config.toml
num_hidden_layers = 9
num_attention_heads = 4
norm_place = "pre"
positions = "rope"
parallel_block = false
init_std_down = 0.00631
final_lr_fraction = 0.0
max_seq_len = 256
Each number is 128 + 24 x the weight over its row's rms, rounded and kept within 0 to 255. Layers, rows and columns count from 0. The size above them is the row's rms in percent of the matrix's.

# layer 2 MLP down (transposed), 1024x256, rms 0.189, rows 974-1023, columns 0-63
size [105  93  85 104 100 107  98  99 100 104  95  98 113  90 108  96 108 108 100 104 109 112  99  89  99 106  96  95  92  99 101 104  92  98  98 102  98  95 148  92  97  97  95 104 111  95  94 101  94  94]
[[120 115 152 117 196  97  84 106 145 116 115 143 140 161 124 129 147 127 111 158 136 114 140 102 152 120 184 147 121 116 110 164 116 135 126 180 131 120 134 139  99 131 151  85 106 128 146 132 127 129 116 183  89  88 153 136  93 138 132 110 138 138 142 182]
 [124 112 146 135 138 115 107  94  99  93 131 145  88 118 120 156 114 145 158 153 157 119 121 127  84 116 103  96 117  89 158 118 134 144 106 110 121 158 125 109 116 100 128  81 156 153 112 130 105 143 128 140 132 130 107 153 134 138 164 121 120 190  64 107]
 [126 112 147 135 145 185 129 160  94 125 133 133 164 156 133 133 161 117 117 114 147 141  75 102 131 136 163 117 113 156 129 131  85 118 113 178 133 166 152 123 155 141 153 147 158  88 123 171 162 112 150 151 142 137 136 157 137 109 126 143 115 145  84 103]
 [137 120 116 124 100 137 119 155 134 151 167  83 113 131 125 136  94 128  89 125 109 104 120 129 126 147 118  97 130 137 102 108 113 138 146 163 156 122 128 147  98 123 117 145 133  84 167 150  95 103 152 143 105 121 143 145 136  76 135 179 166  66 137 114]
 [126 145  89 151 152 171 165 123 136 143 113 122 133 141  62 109 137 122  96  93 126 147 118 128 103 123 162  96 122 103 126 107 152 131 108 137 140 144 138 127 135 107  98 111 163 113 131 140 126 140 109 100 114 125 139 179 134 127 128 115 151 130 138 102]
 [144 177 122 103 111 129 135 132 114 154 161 114 119 118 136 125 186 125  95  72 123 128 125 145 122 165 101 112 142 119 119 131 109 134 163 148 149 127 126 145 138  60 148 190  86 133 120 158 139 152 129 126 151 139  99 155 135 144 126 140 115 142 103 130]
 [163 131 120 126 101 103 119 127 136 153 126 167 162 125 138 103 156 144 108 120 184 120 129 133  94 116 130 107 111  98  77 137 158 132 132 122 131 109 107 157 121 101 156 161 164  55 156 127 133 126 165 203 157  86 136 166 134 126 133 149  94 107 112 136]
 [135 162  57  77 143 100 137 122 124 114 132 141 144 114 135 169 110 110 115 149  79 112 106 171  91 144 106 125 105 149 115 146 130  88 166 125 113 132 131 124 120 137 144 103 153 127 106 153 109 135 126 110 133 117 149 141 125 167 142 104 144 138 136 132]
 [102 119 132 100 123 117 139 118 102  94 159 166 145  87  96 143 108 112 107 187 160 110 126 141 130  69 147 136 157  97  94 115 108 106 147 117 155 153 123  95 151 137  88 138 182 127 108 109 144 150 141 156 125  98 154  87 154 120 116 115  83 136 139  74]
 [100 138 119 132 102 138 117 116 137 129 120 131 141 175 126 159 104 117  69  86  60 150 127 158  82 112 121 122 166 116 114 117 129 100 159 123 128 147 137 119 147 137 173 175 131 157 114 109 109 150 135 109 115 141 167 152 107 102 190 134 121 128 103 157]
 [156 123 129 123 126 129 121 139 111 144 171 117 186 132 115 126  81 131 103 119 157 150 147 163 155 152 145 150 148 128 118 132 131 141 131 141 131  72 150  67 120 126 116 146 108 119 154 160 118 128 118 135 142 141 153 133 101 162  86 167 133 123 136 148]
 [143  89 160  71 129 115 147 117 130 143 129 112 124 107 140 133 106  91 140 152 140 128  82  73 126 116 119 144 155 148 107 112  93 117  98 106 168 128 134 157 152 108 138 126 130 144 138  83 134 171 133 131 146 159 108 136 143 111 128 147 126 101 104  94]
 [130 125  93 123 122 133  82 108  99 144 106 146 164  95 128 133 129 149 182 132 136 135 136 125  90 117 110 131 108 156 103 130 113 120  95 147 161 111 155 114 136 147 160 107 142 126 116 105  98 126 128 135 131 127 162 122 137 167 134 124 136 114 122 144]
 [122 151 112 106 135 169 115 154  99 128 115  97 117 136 101 128 181 142 135 146 142 159 134 127  98 109 110 134 104  93 139 124 130 111 146 161 122 135 141 126  89 143 117 156 169 154 136 125 144 105 142 165 100 135 126 115 128 117 119 132 174 140 133  86]
 [130 137 138 139 137  92  95 143  71 130  79 165 107 132 131 171 124 167 138 178 139 125  84 155 151 128  86  88 108 104 190 124 134  98 109 131 137 146 114 114 109  96 161 137 130 161 115 101 122 142  76 107 145  78 105 122 127 107 128 117 151 132 147 148]
 [110  95 125 132 132 110 117 171 122 113 126 111 124  95 148 107 142 107 119 141 137 117  74 123 115 137 116 106 138 112 137 136 134 147 104 130 147 149 163 149 150 165 124 129 101 114 146 168 166 149 146  86 111 150 174 186 103 123 145 122 133  98 120 126]
 [116 127 134 127 130 102 149 105 128 105 147  99  85  94 120 118 136 129 129 121  72 136  96 133 121 125 133 140 126 167 120  88 115 152 151 147 130 100 144  67 125 115  99 140  77 135  81 123  80 110 140 139 144 113  38 111 101 148 129 138 128 120  92 146]
 [137 135 131 133  95 118 114 156 171 134 128  88 116 125 132 134 128 154 124 120  43  99 133 129  83 134 119 153 105 132 130  98 152 145 147 131 166 152 122 159 127 148 156 122 115 134 131 135 127 163 118 142 107 111 128 195 131 133 135 153 158  75 134 111]
 [104 105 120  90  58 133 139 113 127 157 137 109 157 121 111 112 128 119 110 107 101 163 132 126 130 135 108 142  82  73 146 135  85 123 137 120 186 156 136 153 109 166  94 100  94 144 146 119 147 157 148  90  83 107 119 136 187 153 140  91 129 147 143 128]
 [ 64 116 120 126  95 152 139 151 167 130 147 152 122 169 112 175 145 110 134 142 127 128 147 157  99 130  90 124 123 146 136 132 146 133 124 120 156 122 172 123 112 104 110 142 119 139 121 166 164 112 140 139 134 115 146 134  92 128 132 113 143 141 129 122]
 [128 101 110 152  99 115  95 149 103 124 115 115 129 128 116 144 139 157 110 143 124  72 113 155 140 118 110  99 149 108 117 150 127 152 158 148 143  99  95 105 134 156  95 102 120 159 110 155 116 125 129 128 149 116 114 125 158 136  99 113 139 141 126 145]
 [137 114 122  98 136 135  78 119 112  61 103 147 132 123 131 118 132 102  91 132 158 177 139 129 152 118 163 124 199 138 158 109  96 119 134 135  79 153  72 102 116 156 141 116 115 110 128  99  87 105 139 150 139 153  97 151 122 120 159 156 129 103 110 170]
 [162 166 109 151 121 186 104 139 105 144 126 160 124 107 102 144 120 119 136 126 165 170 121 108 134 125 118  84 179 145 150 110 159 121  78 168 121 119 111 139 119 116 125 165 163 106 105 102  78 107 121 116 116 133  87  90 147 107 115 139 129 171 158 125]
 [104 136 113 170 127 139 114 124 103 108 132 162 159 128 100 137  96 128 128 131 127 149 148 125 149 129 121 131 144  74 154 122 136 120  99 135 131 124 165  90 111  87 142 123 120 106 118 125 133 138 138 172 161 157 114 128 108 114 113 125 124 163 172 155]
 [113 122 165  94 125 168 129 122 132 132 135 103 136 143 102 166 127 127 136 162 161 173 114 176  97 148 111  97 153 149 170 137 118 153 132  78 135 179 130 120 134 104 106 196 121 163 139 145 112 101 139 125 121 166 113 100  96 124 119 147 123 125 127 117]
 [134 167 136  94 129 122 149 114 127 150 121 152 151 118 180 162 143 111 113 101 134 165 130 102 114 118 133 170 135  87 171 112 122 117 123 117 170 116 140 174 120  94 112 130 172 163 104 124 120 145 115 111 110 166 145 125 114 126 152 144  97 107 123 140]
 [148 125 127  83 131 107 148 100 123 146 115 127 148 128 121 139 181 157 146 110 171 179 129 151 144  88  96  92 138 144 118 144 147  87  91 139 135 138 143 107 128  92  96  94 125 160  96 119 101  78 101 123 148 100 140 167 144 105  86 111 116 116 145 164]
 [131 119  97 133 121 116 153 128 181 137 102 117 127 109 119 128 189 122  92 131 128 129 150 140 154 148 137 101 139 138 129 139 151 135 115  98 113 131 143 109 130  71  81 145 164 100 112 102 131 107 186 112 127 159 130 119 111  94 137 118 130 186 178 123]
 [110 102  95 127 116 130 109 112 117 128 116 162 125 133 163  97  98 111 135  88  79 107 148  78 135 112 117 114 183 104 120 136 124 127 148 127 113 103 102 122 127 146 141 132 156 105 101 130 102 143 164 135 132 132 184 152 115  70 111 146 100 126 117 117]
 [ 97 129 161 111 150 100  89 136 105 143 131 123 112 121 138 166 123 129 143 109 183 127 119 154 117 157 142 114 182  84 114 152 139  87 106 139 147 102 144 155 122 101 160 113 137 114 144 152 139 104 110 110 156 151 157 135 143 114 127 166 150 111 120 109]
 [142 142 161 120 143 122 126 124 148 171 149 154 187 176 127  73 153 136 175  99 141 162 125 101 114 159 147 116 107 128 113 141  78 141 132 139 159 116 138 137 166 135 148 109 162  98 128 124 119 101 162 130  96 135 110 151 138 128 146 112 166 111 113  86]
 [154  99 170  95 145 116  84 145 146 103 135 138 104 145 118 171  82  83 116 125 117 106 151 123 118 152 103 123  97 126 140 145 140 110 124 134 156 149 110 133 188 160 130 104 109 113  85 119 144 133 125 124 140 105  91 114 171 130 151 127 141 158 100 124]
 [139 148 114  90 123 116 164 143 141 145 105 145 160 114 165 139  91 126 137 101 117 109 139 134 131 127 146  69 158 105 138 171 140 127 121 103 145  79 150 154 126 120 197 123 112 184 143 123 119 119 170 171 137 136 116 181 132 150 126 131  89 141 129 117]
 [114 125 165  90 105 124 112 142 106 162 122 113 116 154 124 141 138 113 127 126 119 148 111 123 180 145  83 142 160 117 147  98 117 120 161 153 137 137 127  88 138 140 132 125 120 150 112 131  95 179 167  97 142 110 132 146 118 137 137 156 102 133 140 112]
 [123 162 143 117 207 121 115  87 112 117 145 123 117 125 139 150  85  63 124 113 127 142 173 101 142 145 173 115 131 126  82 131 120 109  73 135 184 124  91 112 126 121 142 141 110 110 109 134 132  79 133 135 131 151 153 124 126 119 131 154 112 157 118 144]
 [150 127 124 113 124 156 112 148 138 107 102 141  79 128  89 177 110 127 151 157 126 134 160 134 102 153  99 103 146 161 180 142 132 135 175 180 125 154 144  96 121  83 133 130 114 103 133 128 150 150  76 133 144 109 142  78 104 156 145 118 139 110 160 128]
 [130 159 141 135 113 121  79 150 112 127 153 109 127 161 143  97 116 160 129 135 102 139 123 138 158 135 112 179 111 113 155  78 105 108  93 151 141 143 122 156 122  89 110 123 113 147 129 156 166 116 139  95 140 137 161 123 130 143 147 181 149 159 119 105]
 [106 133 111  75 102 122 133 128 143 163 119 114 146 151 112 111 131 120 121  94 148 109 137 144  97  97  96 134 109 117 107 100 101 174  87 133 135 124 118 129 170  78 124 111 161 112 128 145 159 101  99 139 126 115 123 185 133 114  86 111 131 129 153  71]
 [122 126 116 155 100 139 120 104 130 174 118 129 119 123 127 109 140 116 127 121 137 102 130 117 170 144  89 131 106 128 119 115 168 104 129 105 170 132 152 141 141 138 118 141 117 147 109 115 104 131 136 111 119  99 141 137 131 132 152 134 162 146 162 129]
 [104 157 103 134 124 131 124 166 150 116 131 126 131 162 140  80 123 139 119  98 113 114 122 142 158  88 126  94 109 157 127 131 106 130 155 157 149 147 108 141  95  93 139  94 143 108 133 146 116 136 113 112 132 131 129 142 126 141 105  94 130  89 164 151]
 [146  98  99 116 101 139 146  73 132 136 117 154 120 143 137 114 145 114 154 141 109 111  61 134  87 125 129 123 121  76 129 143 117  95 114 141 132 112 127 159  91  76 124 130 100 110 164 159 129 116 113 118 152 157 130 148 144 124 132 150 155 134 120 135]
 [120 115 117  98 119 141 130  82 104 114 103  83 168 145 139 109 120 123 169 104 102 157 138 135 143 125 132 117 109 151 170 160 128 131 113  84 100 131 141 101 122 106 122 126 104 130  91 118 121 106 121 144 153 169 131  93 134 105  93 113  90 115 120 115]
 [106  89  88 129  99 116 123 110 143 126 166 175 137 115 144 122 140 155 140 118 143 101 164  91 125 152 130 144 171 146 121 137  89 120 141 142 167 148 131 101 162 142 153 156 120 129 141 167 125  91 110 155 116 153 142 135 112  93 126 180 116 114 116  90]
 [147 152 139 115 177 116 129 155 134 111 162 106 132 132 118 114  89  94 133 120 100 167 102 137 172 144 128 103 121 100 130 153 127 159 128 130 122 108  78 137 108 134 166 123 141 127 136 138 135 114  80 147 137 130 116 149 142 155 146 140 160 117 116  90]
 [168 135 150 115  92 120  94 148 128 150 115 158 131 145  93 113 117 111 116 136  89 149 135  98 131  94 127  90  87  84 152 148 141 138 132 152 148 161 152 116 101  68 146 141 141  70 146 117 125 182 162 108 116 123 172 171 100 114  74 129 126 171  89 146]
 [138  63 145 129 111 139  88 150 131 127  96  90 130 143 138 143 133 146 138 126 118 147 100 117 108 153 120 100 152 119 145 134 125 118 158 118  94 132 139 152 157 122 148  99  89 101 111 145 139 113 149 107 101 102 130  74 157 108 112 109 163 153 119 139]
 [140 138  86  95 145 128 148 103  83 141 147 125 132 132 149 146 167 137 106 102 107 125 154 154 173 147 124  90 140 119  68  95 106 110 126 100 124 155 124 117 165 142 114 134 157 122 133  85 195 151 132 128 129 106 110 131  99 150 132 141  85 156  96 143]
 [152 125  65 133 139 125 149 167 131  87  99 120 158 112 113 136 134 113  94 180 121 138 150 134 141 117  88 133 152 126  96 140 135 107 125 121 138 113 102 114 117 120 174 137 117 176 166 199 128 147 160 185 148 129 133 132 132 145 117 123 111 118  77 121]
 [141 161 162 106 113  79 145 114 147  75 154 124 159  88 143 118 131 107 159 141 136 157  91 142 105 171 120 129 129 132 139 137 149 145 125 138 137  99 104 127 154  96  82 162  91 159 107 126 115 120 148 139 151 137  97 166 113  91 126 141 116 157 156 149]
 [153 135  98 139 125 113 114 144  96 140 125 141 147 127  87 100  96 140 118 171 142 147 143 146 113 164 151 128  84 114 145 164 170 116  74 157 120 117  94 152 136  92 113 160 132 135  98 148 114 126 114 144 161 166  87  86 120  94 112 128 105 169 154 111]]
# layer 2 MLP up, 1024x256, rms 0.131, rows 975-1023, columns 0-63
size [ 91  92  99  98 113  97 101  96 101  99 102 107  99 105 102 105 101  99 105 101 100 101  86 104 101  99  95 100  96 101  99  99  99  99 101  99 106 130 104  98  93  99  98 107  90  94 104  93 100]
[[120 162 216 128 136 109 151 146 131 151  88  84 141 138 135  80 218 121 144 135 136 116 106 133 113 144 119 113 113 123 114 163 114 131 113 133 104 119 150  79 106 165 104 129  98 137 136 127 113 136 168  89  93 159 111 115 125 132 142 150 153 129 171 116]
 [126 122 159 145 119 123 105 147 165 117 124 176 123  84 143 143 113 132 144 136 136 123 107 147 153 136 155 143 128 134 166 125 158 106 131 146 139 153 154 151 178 126 154 118 119 129 129 108 131 119  81  91 140 131 142 140 184 109 193 154 171 106 117  83]
 [103 139 151 157 161 155 146 125 118 130 104 137 173 123 112 143 132  88 131 142 130 114 132 124 119 140 111  83  95 144 126 101 155  86 107 134 137 159 178 158 134 110 139 153 110  77  65 134 157 165 153 151  98 111 137 119 174 139  76 134 150 132 155 118]
 [164 106 122 148 167 138 145 155 109 135 155 149 125 112 113 121  95 102 104 109 165 129  84  55 141 136  89  80  87 153 112 157 140 120 113  99 133 115 142 154 140  83 116 115 138  88 127 118 148 146 129 121 178 147 135 120 126 137 143 131 125 155 116 122]
 [145 107 164  97 138 129  86 127 134 117 129  88 155 112 121 118 124 135 148  73 116 105 149 136 117 132 159 162 121 164 187 118 119  87 132 135 122 178  93 128 139  84 136 111  99 143 170 137 142 103 136 144 134 166 116 147  99 126 168 105 152 101 130 112]
 [116  90 113 177 141 137 126 178 115 120  96 150 131 138 148 106 119  92 149 106 114 134 104 119 165 166  92 119 114 149 122 148 144 166 139 120 124 168 149 116 134 119 100  88  84 161 139  88 129 136 118 102 118 110 141 103 112 120 113  97 118 104 130 128]
 [128 125 114  77 107 111 127 115 164 182 150 104 147 109 130 148 166  90 140 138 158 146 136 146 149 167  97 164 137 118 123 140 121 147 107 111 123  84 122 140 139 149 125 100 117 164 132 106 135 123 163 124 123 133 131 133 147 141 159  87 152 120 164 112]
 [ 98 132 156 164 166 121 103 107 140  77 106 147 141 131  96 135 121 126 126 165 131 112 125 179 108 121 127 130 122  98  82 137 140 135 129 115  99 133 118 165 143 119 118 141 144 176 129 113  94 114 136 114 105 122 132 149 146  87  77 121 121 133  68 141]
 [112 155 133 126  71 148 110 136 173 153 167 125 148 104 122 123 125 117  84 156 121 131 107 136 148 179 125 146 137 115 106 137 130 139 107 155 112 126 178 130 126 153 167  87 153  80 127 123 141 137 127  94 146 177 114  84 164 141 105 156  58  85 146 154]
 [ 96 128 110 125 179 164  81 112 122 109 148 143 128 132 140 130 128  72 130 113 123  89 119 129 114 118 114 122 127  88 132 156 127  58 171 121 112 113 169 161 128 118 138 152 107 114 115 100 108 142 121 118 153 106 148 108 141 111 185 128 136  95 148 125]
 [102 133 103 109 130 126 132  56 147 113 129 131 121 122 117 110  80 132 111 108  92 116  74 124 127 118 126 124 152 148 144  99 147 124 143 160 160 130 134 141 151 132 122 135 142 136 143 136 124 147 120 111 125 106 112 120 158 143 118 106 130 145 109 184]
 [167 127  88 151 115 107 148 161 138 127 106 128 139 138 116 111 135 125 143 129 165  92 135  87 178 137  87 115 102 129 142 144 128 103 128 149 157 124 149  82 144 115 150  83 117 161 123  86  97 135 121 121 123 140 150 138 162 138 126  91 141 118 128 102]
 [131 128 146 143 145 131  76 154 137 170 140  91  83 117  60  97  83 108 122 134 111 144 132 134 133  86 154 159 126 143 168 138 138 174 102  75 165 108 132 118 125  80 131  98  79 116 147 128 194 120 160 123 124  95 146 159 146 140 120 148 136 144 119 134]
 [126 106 168 178 133 130  67 122  94 120 112 120 100 127 137 144 144 107 110 116 125  97 125 113 125  98 117 148 110  88 131 148  83 139 112 129  89 137 107 152  90 110 134 128 129 139  84 111 150 138  65 106 146 151 134 142 148 115  98 114 100 145 125 143]
 [127  80  98 110 113 109 140 122 152 101 131 167 137 118 149 134 160 140 153 130 149 124 124 152 100 123 151 127 156  78 147 116 107 148  98 123 158 134 154 152 109 155 131 147 174 155 125 106 130 129 120  54  94 124 102 128  98 130 133  98 139 130 142 187]
 [118 103 153 162 113 142 158 110 126 111 124 144 127 113 174 131 113  94 113 124 111 136 111 135 100 123 116 149 153 123 133 114  88 168 123 102 179  97 106 116  73 122 135 131 127 129 112 107 109 145 118 131 121 145 135 118 140 136 141 182 147 124 124 162]
 [159 122 135 133 162  90 146 122 153 130  91 167 102 160 146 165 104  80 124 102 144 106 166 128 146  61  82 145 138 121 131 132  35 115 129 126 154 181 132 137 135 112  82 129 142  93 118  96 124 155 117 102  87 114 154 122 148 154 126 139 116 143 130 159]
 [131 138  79 111 142 154  96 122  83 102  85 114 141 120 128  94 129 129 148 152 150 154 121 130 162 149 136 119 117 148 127 166  85 103  96 100  96 111 156 133 106 110 144 126 120 144 123  92 160 155 138 129 139 109 128 140 105 165 113 137 131 130  93 137]
 [166 125 142 120 144 132 126 143 141 156 172 140 124 150 116 178 114 135 153 145 192 135 130 129  95 147 113 124 132 112 120 121 124 139 129 131 170 132  98  86 109 110 120 158 154 128 137 125  86 106 124  87 148 182 143 124 140  85 135  75 122 152 129 107]
 [124  95 111  97  75 103 112 151 129  74 154 110 160 138 160 112 147 108 122 149 151 136 105 184 135 140 108  88 110 123 111 136 147 109 141 129 101 104 126  89 124  98 104 148 144 141 140 128 107 110 153 106 139 129 139 133 152 163 130 145 135 166 137 104]
 [124 129  76 136 120 106 170 106 158 136 128 148 105 131 113 110 147 144  91  88 148 147 104 141 109 148 145 102 153 140 101 102 164 101 109 119  77 128 111  96  85 100 140 109 133 100 156  80  78  99 141 107 116 149 125 194 153 117 123 130 170 149 140 196]
 [135 122 127  96 167 126 153 167 121  98 186 102 116 126 147 141 120  88 109 131 109 110 143  93 107 149  94 133 122 125 114 118 163 122 153  94  98 164 143 115 151 108 123  77 109 129 137 191 155 122 112 157 121 134 151 189 137 168 149 135 139 125 111 154]
 [135 151 118  85 102 145 111 133 154 105 122 115 163 120 172 140 177 154  95 115 123 105  92 118 114 112 134 109 140 143 107 140 157 175 171 128 186 117 112 123 170  92 111 145 144 151 153 147 133 130 151 120  92 105 176 124 147 117 132 143 136 123 132 103]
 [ 72 127 146 139 112 133 187  93 102 131 122 120 132 123 137 125 107 124 118 168 136 109 104 130  98 129  95 101 154 116 151 142 116 157  76 184 168 106 145 152 101 139 119 114 131 114 111 137  98 102 108 133 116 125 122 137 126 143 107 144 130  91 136 140]
 [126 152 184  88 139 143 124  77 129 124 148 117 163 150  90 128 114 134 147 134 115 103 138 130  86 128 138 117  99 114 126 151 112  84 133 144 136 126 110 104 101 137  92 127 125 153 137 135 146 111 121 142 159 159 122 145  81  99  84  97 110 132 117 138]
 [118 177 137 133 130 130 108 110 154 177 162 123  95 149 115 134 104 168  91  67 130 127 117  83 140 111  87 148 116  95 110 171 130 120 138 133  65 177 170 156 103 127 190 142 175 116 116 100 121 114  85 153 146 133 163 127 120 136 122 131 151 105  91 139]
 [136 102 114 107 135 168 140 145 143 132 114 133 152 143 117 134  65 164 135 145 127 102 141  94 128 142  99 137 144 112 147 158 152 126  89 161 119 147 103 139 129 106 106 116 130 128  99 141  79 156 109 165  99 144 125 138  63 139 156  94 139 146 142 104]
 [ 99 138 135 113 131 139 149 111 118 107  91 136 121 124  91 152 164  99 146 139 147 161 139 159 160 189 120 136 132 150 142 160 102 173  93 153 146 130 121 165 122 114 127 146 109 103 132 120 136 143 128 117 101  99 120 118 149  81 109 152 162 147 170 147]
 [148 112 147 157 146 109 122  82 104 126 105 133 125  98 201 143 153 154 115 155 144  95 162 117 128 122 138 157 118 149 101 183 144 130 106 144 128  96 124 168  94 123 183  98 119 124  68 119 176 114 112 157 110 109  97 146  98  98 131 104 139 113  87 152]
 [ 86 136 149 126 121 132 118 107 161 141 124 134 114 119 135 128 115 140 141 139 114 161 190 121 124 130 126 128 146 164  99 124 130 132  82 137  99  69 102 120 122 131 153 130 107 151 158 154 131 128  91 104 101  75 154 136 148 147 131 157 149  90 109 131]
 [122 170  95  96 108 141 104 104 141 130  99 118 190 131 132 128 110  93 120 114 113 111 125 145 140  95  84 142 132 106 117 112  84 119 139 140  88 141  77 116 125 100  96 131 125 120 123 120 147 146 153 151 166 115 150 149 150 142 118 164 152  89 138 126]
 [111 130 129 122 111  93 137 141 111 134 113 125  95 121 132 145 148 138 134  87 168 113 161 156 168 127 133 121 124 101 148 103 130 115 187 130  98 140 113 137 115 127 101 112 126 134 134 116 134 172 127 121 133 121 102 142 108 116 172 142 129 154 126  94]
 [118 132 124 103 160 145 136 128 128 110 179 175 134 132 116 148 130 155 135  89 153 138 107 115  93 119 153 147 143 144 140 143 117  59 100 143 101 141 144 133  97 125 159 128 166 120 144 121 137 116  65 129 124  88 115 105 143 142 108 133 121 124 143 149]
 [112 178 125 117 186 125 123 137  76 155 132 119  89 103 127 134 124  93 113 132  97 157 144 159 136 147 132 120 106 161 172 127 120 140 111 110 136 111 121 171 134 115  83 141 102 121 113 142 114 127  70 113 143 122 166 114 148 148 112 121 115 127 129 141]
 [ 91 130 164 145 122 158 127 133 130 113 131 118 132 159 143 157 163 126 143 141 131 101 156 127  98 118 126 127 102 167 112  89 127 151  88 147 114 146 101  99 162  80 146 103 155 116 148 102 153 116 126 103 131  96 125  69 114 153 159 120 166 152 122 108]
 [108 141 131  88 147  84 120 141 135 129  94 162 134  99 126 110 159 147 121 128 127 130  88 119 164 171 160 128 157  97 107 125 105 117 102 110 134 134 142 125 132 107 122 140 149 126 133  80 153 120 198 130 133 160 110 147  97 131 109 141 129 121 103  97]
 [166 115 116 142 100 132 103 156 126 147 143 114 131 121 145 145 105 150 125 111 173  82 155 104 172 130  82 114 111 123  66 128 111 110 161 113 138 145 136  99 125 138 123 112 130 110 100  97 166 127 135 157 146 150 145 159 162 125 157  92 154 147 137 156]
 [102 119 131 100 105 140 115 136 105 105 116 127 150  92 128 126 127 134 100 153 172 152 172 112 119 139 122 126  53 152  94 159 174 122 127 126  90 125 150 110 146  98 124 143 183 126 140 153 128 128 102 122 105 143 148 101 136 161 152 149 155 139 152 156]
 [117 150 106 159 135 130 141 102 120 149 134 133 191  71 113 117  86 130 105 113 120 139  76 159 104  79 113 125 107 163  93 169 110 136 106 139 143 147 115  92  90  81 131 183 102 107 158 103 125 116 140  98 137 161 115 133 134 109 182 110 125 132 101 111]
 [119 105 133  94 135 116 140 170 116 162 127 160 153 103 134 152 110 132  82 143 117 145 107 129 133 106  94 102 131 120 156 148 145 127  88 166 160  84 124 143 144 113 113 113 161 162 130  67  92 129 147 109  89 113 131 134  64 169 110 113  90  88 146  67]
 [143 155 134 154 128  41 156 149 151 133 125 134 128 118 133 121 102 163 138 124 137 113 117 146 129 135 119 146 142 129 101 122 162 119 109 106 166 129 121 123 129  95 137 111 170 103 150 154 116  99  79 119 145 124 116 140 150 157 137 146 119 148 108 178]
 [107 128 148 105 138 112  95 145 109 112 123 108  90 118 134 140 101 141  92 130 166 107 119  79 114 103 142 147 131 122 112 120 130 137 137 161 143 157 150 138 146 127 112 113 145 106 133 128 163 125 130  96 170 121 177  79 154 146 126 167 137 119 169  98]
 [111 158 147 135 128 104 117 116 127 100 121  92 142 119 132 107 104 142 182 105 116 109 120  99 156 156 111 131 113 143 144 114 121 124 101 150 149 100 103 117 128 147 123 137 125  76 121 112 122 158 112 162 176  85 141 123 132 135 132 182 142  85  99 139]
 [142 172 136 152 112 141 133 135 148 170  97 123 155 162  96 138 169 129 134 155 116 146 145  91 125 119 125 125  76 136 108 131 159 120 111 169 149 122 133 129 109 150 119 110 112 105  90 125 135 124 145 141 101 170  48 128 138 132 106 154 111 120  99 133]
 [122  86  97 162 129 137 131 106 136 151 122 103 134  84  83 134 118 142 150 150 180 123 188  99  81 143 122 134 126 133 160  95 141 141 120 107 124  95 132 127 149 125 122 143 125 140 131 120 160 177 171 102 120 144 112 107 131 109 153 103 127 119  94 182]
 [164 131 146 131 190 110 110 159  94 125 108 127 122 161 180 188 113 145 160 155 129 162 139 124 184  85 160 143 121 132 156 155 139 118 107 192 108 136 107 174 105 121 142  89 114 131 116 112 110  83 144 140 105 155 136 121 128 131 117 137 134 158 141  80]
 [160 139  84  81 168 119 123 130 130 107 104 131 122 116 135 134 135  91  99 117 152 120  69 153 161 131 106 111 135  82 120 125 168 174  84 131 125  95 109 115 146 118 119 106 147 131 118 104 124 129 184 152 139 105 134 132 107 124 174 105 137 127 119 152]
 [137 134 144 135  99 151 138 107 157 144 139 116 128 113 162 144 116 115 107 141 126 123 167 101 138 127 145 164 102 106 117 153 137 126 180 114 183 168 134 131 102 130 124  80 169  93 110  81 112 114 144 114 168  85  96 135 148 154 144 105 127 124 127 147]
 [136  88 158 114 123 105  99 158 150 144 141  98 129 109 148 131 122 156  95 135 101 102 114 129 175 110 158 119 160 117 113 136 136 177 132 109 151 131 141 106 154 120 113 180 131  52  92 133 117 160  71 167 130 136 153 121 138 131 105 141 127 152 128 131]]